config.yaml
norm_eps: 1e-06
beta1: 0.95
final_lr_fraction: 0.05
Each number is 500 + 40 x the weight over the matrix's rms, rounded and kept within 0 to 999. Layers, rows and columns count from 0. Numbers have three digits each.

# layer 8 MLP down (transposed), 3136x896, rms 0.0249, rows 1122-1150, columns 448-559
488507548499521542501478502492503476568479532527516501502468500588533559532475440476446484534504509589555548498522421479572470524516522512435513490458483472483518501523444512502459461517595471535530507520485566480483584475473521433460488483494475571469567543461540482522463514500539502468488532452446549557506455448448478538431476496468
532433509514455476523451468518448506538480473515495517458448578501487468517484558537531520479552446524503556505434496475477481556469479469457471463528483471517480488525496451508519502494513480519469489456487549483474474431489472449544515480509458455437484498446491542468490480495533504533498468540455521506504470547517514426539502470509
464505472510484529435513488486463519570535464541496453442476507532499511526564455497464494544446430522539402455520500494470476519499529574456528500461474505484510442498491520447496486473474520527582511527506502471501549469467445516564475549484527520542561434503528552417468498509487480517441512511581480532499485574511483490460535505456
528492469512504507500591498505510579512518478541501502532524525557503484509505404470517589548563540489545548495499568510469518571474442476501578558620422524530508474536522490531568528534457497548529465447545481515516455505450545525497487423503508461563534475424533435586511576424532521496444527569515537486480460480485549495563472540541
460503400458526481532480495478491531452485468554548551484454480552519479476484461436506533489516426491485506454435520582524515546501473505452548469501543487516492504481518609473507525527529516498508482425516480496488534543546537520566519598469483550496482542469484530459511488458491523503489547485499496556511482449507521468539503550516
429544569542451563510459523518531529524579463589491555558521491448518503564534493486602551423573514475515517595466550454520538446598549451537468546416529543492422466536471497533480454512559545433543476498493578566497548490530459515482464489471537556471554405500507541461454547456555568459428481532503535459402483572524523553460479446477
372552472517523503474555504544543578516519420545422515569540533495533432619578534551462451573615499512518444475520520573487507502587530534575539469533551538415482451546546486502468471490465532543497562436562476457522516530531460536438543559511508412505506526533574443539569537500576500563543476572511396586502507523466549444475537431516
570524470512507474488452499434532459500459543449517512434572505523455447518589473538520487593534538482501543474517440513487491504428491542494507501517431615472486398412516509468495546577571467493522465518519489510508545518534549475491509453532453522492476463536498513483457485576532491485502481496504426539441477461466469444471440521491
475580480487467524459483496457550479481512500468384511545452443559492527495488500489475515528438519512536432439522531548556564534467513540485506480574527455497444542531480501532485481483532505490527515563486490429567463506498435476537472517443595464449515451450498516499417485500479543507487510505550538516491462514440472584579473577514
494451453509565551506442523578516504531443458518499444494505501481510467487574472563457485465495539467498450504445491496492491590540533467526457537514487506505517488514552505429497536461547559495492501481447542458454445514487470519547524467528527504561487553452468553508509509447472425553489452420496489497442484527543476455498504497482
514460544465487429477540531439477499461532515532463528555499534566522444530507502476514468431446474536533483516462559530495452488525478464473522492540461482583499533494454537481614465501488468539442378420546497440488494477518564557544519504586469439520478469498386528471497477521575492454485414481549533476555492456472485489541490487535
512570510510467522451473473562521566534560522582531447541472507464511562518542483518488503459519519560513548458468508499533517491470474541554459501548500526510452480425440535538536517448522513463485470548558488516509481458454443537544511594538468455461475432518494470523470522495539576545555518503467419509435560489492508485483458554506
468506505514431528555515567470537470526457570517512495457510561575544445484562473502422504471552535425533523531491537530572580522458483536486514474440433529527598460503540532532421519507513496493496491523522481589537476472499392455492570433569458496465629420530488534532503496537483473516463456509479547547437489559461511508506463470551
538464566540521400508485520455437479518562522555462574540437492548469487502509467505500439467450519563478505496483545471438511478501439485478498466524509481498469554521506430531533514380509470553504463505522553489462527562495498447487509486542451481524502531511484547469488524512544522487515490447485495532453508515437476489511484546467
503485500438520426444550462541505485519453471559563475490509528517473529512518546443547482511495553553505476479499477528462505574490513492502553507536546451505524521493498488507528530538498566463492531469501468522529541526539435508558451498496486496469557521504560546457539487512527553458502536533484497493490478468515504536483527439470
569505515576463521502475471519465484488530541460511512529588523494467446518445491491551464499524493448465513485445508493485550468433512558500570565520434521473509513484418515495399562483526465453499468420550481516452513513529501573489516460543424515545492533522467473486512538520459510494445457440515539452547523492556457396517511507500
517496493508569466467451445498543569488476480499471515567525479524496455463532450547524451504494465476540462508424496517484438501482502429511444559443539544542470517444583484534527517541533561471547571467448530532467459483524478564433516509506438537542422481498537507488417525552547471510483501530534497478504516504490485489435546596452
469474516543494499476530464528540449504476443471521494431498481571569412476566489496486498559482506492544477427516485497475531456462545512520481505523560531477461477516505504519466503504494554459506543468528501527452489520500477456557516539439529532403501454501530453494514424488496489480475544472515529445491516577509518459470531424554
526556545520493484466534502498510470516463470505489513495416389554480543501444518516489502540494497448471494439530506487517460583450443515504511468566403442504474442491493523512504486574549564444486493497521527481505470559526545562527547473509510565558442482583502452503508478494473488532514502508571515453460554502489510496479561446575
498521476448426444461580479542489507536470531464470449514482524542490471501503489467463539494510535474504488530419488472551524515518520465529545473589551530518499534460496467553537556494487488495450466456490504500543439514476539580471511472590542474511485517513472483510505508593445485441489512454497548565487487556495509496472508493530
458505566538453545459510473523512473443595437480440492542404580438485455492506477564389471568525512513539472510566523419473376458560593512461542468467579515541437472431516448553546534550483533550522473486451498451629483519470503486523437549539467418510529557469568620592569523444575473549534538473513484490433485598531497517548587588520
488466512543412467493470477484469506548490472537428511484474528580522544519557505411397531419511544518556537467497516562420575555475486502444461494406599576521491543427620511547412509482547500553486527514498564436560477527545452557522567524438559429526554520490418451514495584497422488585484560490577550556532472526507532407567512594536
531541508532512550508424519564466501523501399529549603466514505605518539469498538426545449502571481478503552581553503549549517547511520500518586571474430543497497537524526580435519515502477458556467534536552433459511574511535524464595452494623477488509523488569529519542470533477479619450512461536502594501502506544497525521531463486495
521435541519486481481524524573500535525526508516551515508539577486494483562456478467467570429545454566503508519478513516488537563541449514502496524548418449512517429479492542546426443476450514536508462511534505474477525530497464546518517481474482484520508544489380527505527542452477524481538529445550526451577477540494472501515540537473
534599546513491605512426473520455485494489493529435520508417498487439546497505495515500488511530434460478528585541530465541479498481504485534446471522550472522466505456548402510533473522519510530516506520486513435484500491443498519545478434475484572487506495501502427480451514434555535503513543447483530492478521491461489541504539534472
408501466417442497492498472528447558491500441493479453483474460404513525458496525414490529519467509478415553536476488502485527553526542491510502494506494553475439472455542458530485526485495561512532482435510494555541480464459458471555484467536535499514510487469535554511447438537490584538488491532499439483483538539533572481500530559501
486514446428415521503440494519476482525471497517528478531506481443463491516508506503490488474471549474494554530472483474476494470542541513533461565496459503529420492467505486568526531429526583477548505448500575475539422470537487594576484540464484554542458494547523514535524539466479513543441522544497530573559491519491546555511491532505
527463495561397535477512493524547479559501495495515497439486449478506545541466438511608474527442520511455525469431491517512477518505491461447453538514539502446518484481496522483473519463532469485515449544505482509501550465526483489561520514505483421487463408528425538478455568530541551515548523441517465519500433509550512506553536527495
510445561531468453539567529560508540482468576519434453507468417570482559530442489519533545512480468517516500506529512494537430524461482461558513587458418470561442502499490478473506451441565541587541489476471479450500544550457508480497579542592459476593587509508543559473408508535530512480558484497512521460539523504486501541520592493540
# layer 8 MLP up, 3136x896, rms 0.0249, rows 1123-1151, columns 448-559
546530493484512443519478443547537470442502499511507521473464497552504499457566497505492468558541517480464530442504477528443518517443557527531558479507468459439486504480493471465510510480562465532601474584495492545441477533527532554490470494451497491472566549498458485510441491496476552523493497573509504533504477455466494453518456526550
467520493440521508497505524514467499493516468477496488471539506522459485556503496467506464464498512512484483527495551510521488519526492515543475426492492494507451519523518547498532457483496534488482562544478539530494522431474496552506469412480572474429497534482495534537559507490440490443535489543510485552550578427468539454464458475515
461452465504532444408500544483491480448434501549455464449517556494512443491507491532476478458443493513545510629508522531514508559491545551451498525508487557586463400509481457601532525530378541498504443481447592529591513443463529555481417520491498459541461472517566422439467451487574509482500452568526486488479490506436485480527374498539
511553497480537505562481464515499469511499479506572549430546427536495531474497499485528519515519417462487555472526477449520461491537503456536433506466497499503475537488498467497570475487468450439515521498514534551502501490453507447505554542509445529508497543532486464507496483459562510488512566468502481483504566482454403506437558485500
553457504537501459477496501444500511455454571502502572508484490591515491535466502577562477501518494436483526549419507527527519471488566494509460519481474399529527566572540530523584486539483540569469495545507542504485429471524534506436479529519556524511444516549460431536523496502480477584434571518482372461516484482412489565523552486519
577468585506530446513470481515530495490468606511596529470479485518469556454465558504508549457497490519483566546499485446483515505446503486432521560554445533604574548488450565532534569478580570466520417526479479510437499443459486514566452576447552586430408409480501624509454472507454540477526531518502578472522463409537439511497455552502
475491518507456562468508600447538478543539489535539557508536504518483451548561519508443573491479400558555499564451492522472544514471504512432507519529509488476513441431462451462518525510503505511512541490505429515484515565458547458525514430496463510534567540493474473544492445475545469515512591446522399505429481494486411507486491542486
485489551514499493510533541511473514514425471480491497516475540534500513427575462532416609507534497512557495510526542470546571564472496562439491591437523477505448572515493498506501544478488534472506520511503544448527389578381430523493501467446515511392490509477529524493508549483489440596533481471536515464496504496578453495521537575512
513489516557565445534546458532573544518531485542523597548460428516501517520560508551458519510495442492580461513444521488465492479465540546463465547502551456428527511538486473541511503467493461472516515423515509539515540561467602518488552493526426489474536477510498440476437486489466549568502518501498458536478474502503402494418492509504
502471545500517490517488518500517492549425520583454531479533471495614500505521531527554495514574536482503450524452551487520483428551511501453549533533507519450521499533588524562545494509548477496477526572481549534463573565468510503521513479526459518545463477495485504493545614489450538558520513517507529468480479531518554550623528479506
508503565473529472476500557536529396616512459542491470538445510401454536444455583535470553470599502523536516474473551463522585514516453510480463530428434512459520484512506549550452506425535559450467553499480494477482464514427429559515513494457544443572456462459479480491493547496536463495475445491460461543510508437449564492495549519498
491387452465465532505479535544514490478419490522533533427455535596479485496479442508549477508444478475543533501518440500474505469519439454518418470489420505484554492448454481505489507532559465493447546552469505540558537529516501439460590570596545462536563425615487482527543533513541446468562531465561480517457531469506514513562480451512
533486530503459518525516517488533531517506412485499487471507430558474488495512483538485503506574457418499499544504476582435555549516549414546496581462520518496510403544492459531504553498514449605506469512452434469480488548482490481563500512557497521480558471523498476557541543520548513419473458481466497482467579512512508491474514505440
493496488545584536553436488507495520502486455484494476487459475516546544431437500531458501441495477482497482553508528447444522494423458474565516460470476560567422416437497522621544583512557464527531516458469524448486483512492525413483444457495494458437448473438520515492507517505540558416543552561480430501494459461511559561547489489520
509469513473473485491499510500526494487504462549484463498469466540478570437456532493514521490468433502442527432517523479514526490479551511498537565458522500460536512487527440503505484497547456511515553443451454499507490484536551485527479509451479499528493454537570499507500465444477481520456523469529533544437454465507537477483586480523
490533509447543513472479487561530538506484507500500538512510531585580485534532442551468474458549525490551563561574494550475539522414478508472523491436513550487523492481472466537565446440448440524517531582493437481490500528504441555540456491479521519435420549453501472473448535495476516492528456548491541448472506446485477522529577520557
498533470525510476495460439550562539505501538517501532508532475468486433553476527500534513446570501448501526449577460490517559531500469536523517502551491455519532468474500493500511483516471483562456481505520514495511493532516506494498445525538478541515456451526525424593477520466472504533502427466573498563446583487466561470434542550499
542508554496519523468514512479522460546510492472507566462578433533526537464421545485535487480477489422531489503496492532487509517584500533477494489556479534480464488490498489509489508423513516459501440483462409540483475547487566499543528505592543446588505455509525475455495452408479493516499473475531502486449446462536481514527492463442
512513514504498465471493508515547554514509529551526516516515520494428543498492516527464518563522466502504440537488529381490484458516461559551515488523492538486511483532515408510485530521475502444448541453490421577521467445508561505518419492542460598498476508564526525525452516472489517436454517533476590504470456490551526569525577503519
456440510446532489421507476506420537523561516598397528445479576520541496434523503506470550562522451493479490398466478496509425511545473516512534498538491533505444431485487531518483562525542422407485585487447502485559534451462536597509475473537532524435516590450491514540515583505469511466539495493499533440451462532543489543468538517481
509507462616459501507500478493531555512512490427564528511466484539538585467552475451469430398478460543463515414521459503388554510446397454490474544419550516563424535445566410480469555579448483478483551477520467462571446537549515514450501516455509442417459508545548498511507536479479371565511558593518534536516472494490574436490456546525
477518529533495538572548487568537483511506491544522478563534561543470480522508499486455564590479547541495474561518504442567452578517565509487535532528479529508492446500532507511493488476550498542539474511518487593445516472468492542591535528522493536457509564524515512528503454482510463500526484511504514469484379565441489524512461444476
530470464499469536463435504571437524499480522465483523541541535560595543471474429465458442504546538532544420487466531515477504542549495528480518552495406538474454461485451553437527522501484509448458474482574500490498515482503490440504540477504485477479528453463550538490466449433455483468492532481495487488411521480529434530528411477448
516510523537511522607537503513549557539497441457556522510547493448529452502489544468397500516541500554483561523504522448426456495516468510425488470613489509559459561527481501409559529500471540491413440506448506523522445406505540489499432435467484468480501501509569459474492459516475487521484475551624503476552552495529430428417544386480
452560455567562500519544445489375583574515449481524447475490467505396416497607454416486462499563523474443550534511474463440451458488536475534584464516542503489514493526533481532418549487564487513495510496525454509468510482475469465515415549553524509493433512490529509511512498442487531510464536535524498531512509545555521504575484512496
503452573479470464501496495520477457476419552477481478495502510476535488488577576601423531519455522442527534521475511509503470583491495554543481557538497513544510481498526440450481526486545568484527521504432533518558533486527448534541585440486439475505556569464490513432520470513413537487491472473450520464467604477515536441455434498492
491461471450549472542559544582510524554487504497474522562536477501479412463521478496492472522443488485497507542545453507568482507549480438511531508513603500486482494535482514531435479470521561475483506567414407472517504520463498558514547462500433466479505549410464500501538490491496473543523480515449459502490469520479517520457476543498
442493473468483501540567500536492544511518564442487481556464472441508598543494491482513582491422515399498538502554473514523497496528548474454491549460471474524524498481464495473518493568517497469473503481594550434516560499491597448567484479516544524481563487529494469534469546509541408437509488476555496508594459479511406619495487568503
480510510447504463489503507509559414460534585510477461472488479516497517462490513479485565495532539525487447550551437493475597505521531417500500481525492491445520515531485555427556502486542557502557528535524450503482459444562540491523475559499446525440540437521524518474478484465497480535513511507454487537551523519548534528457467552503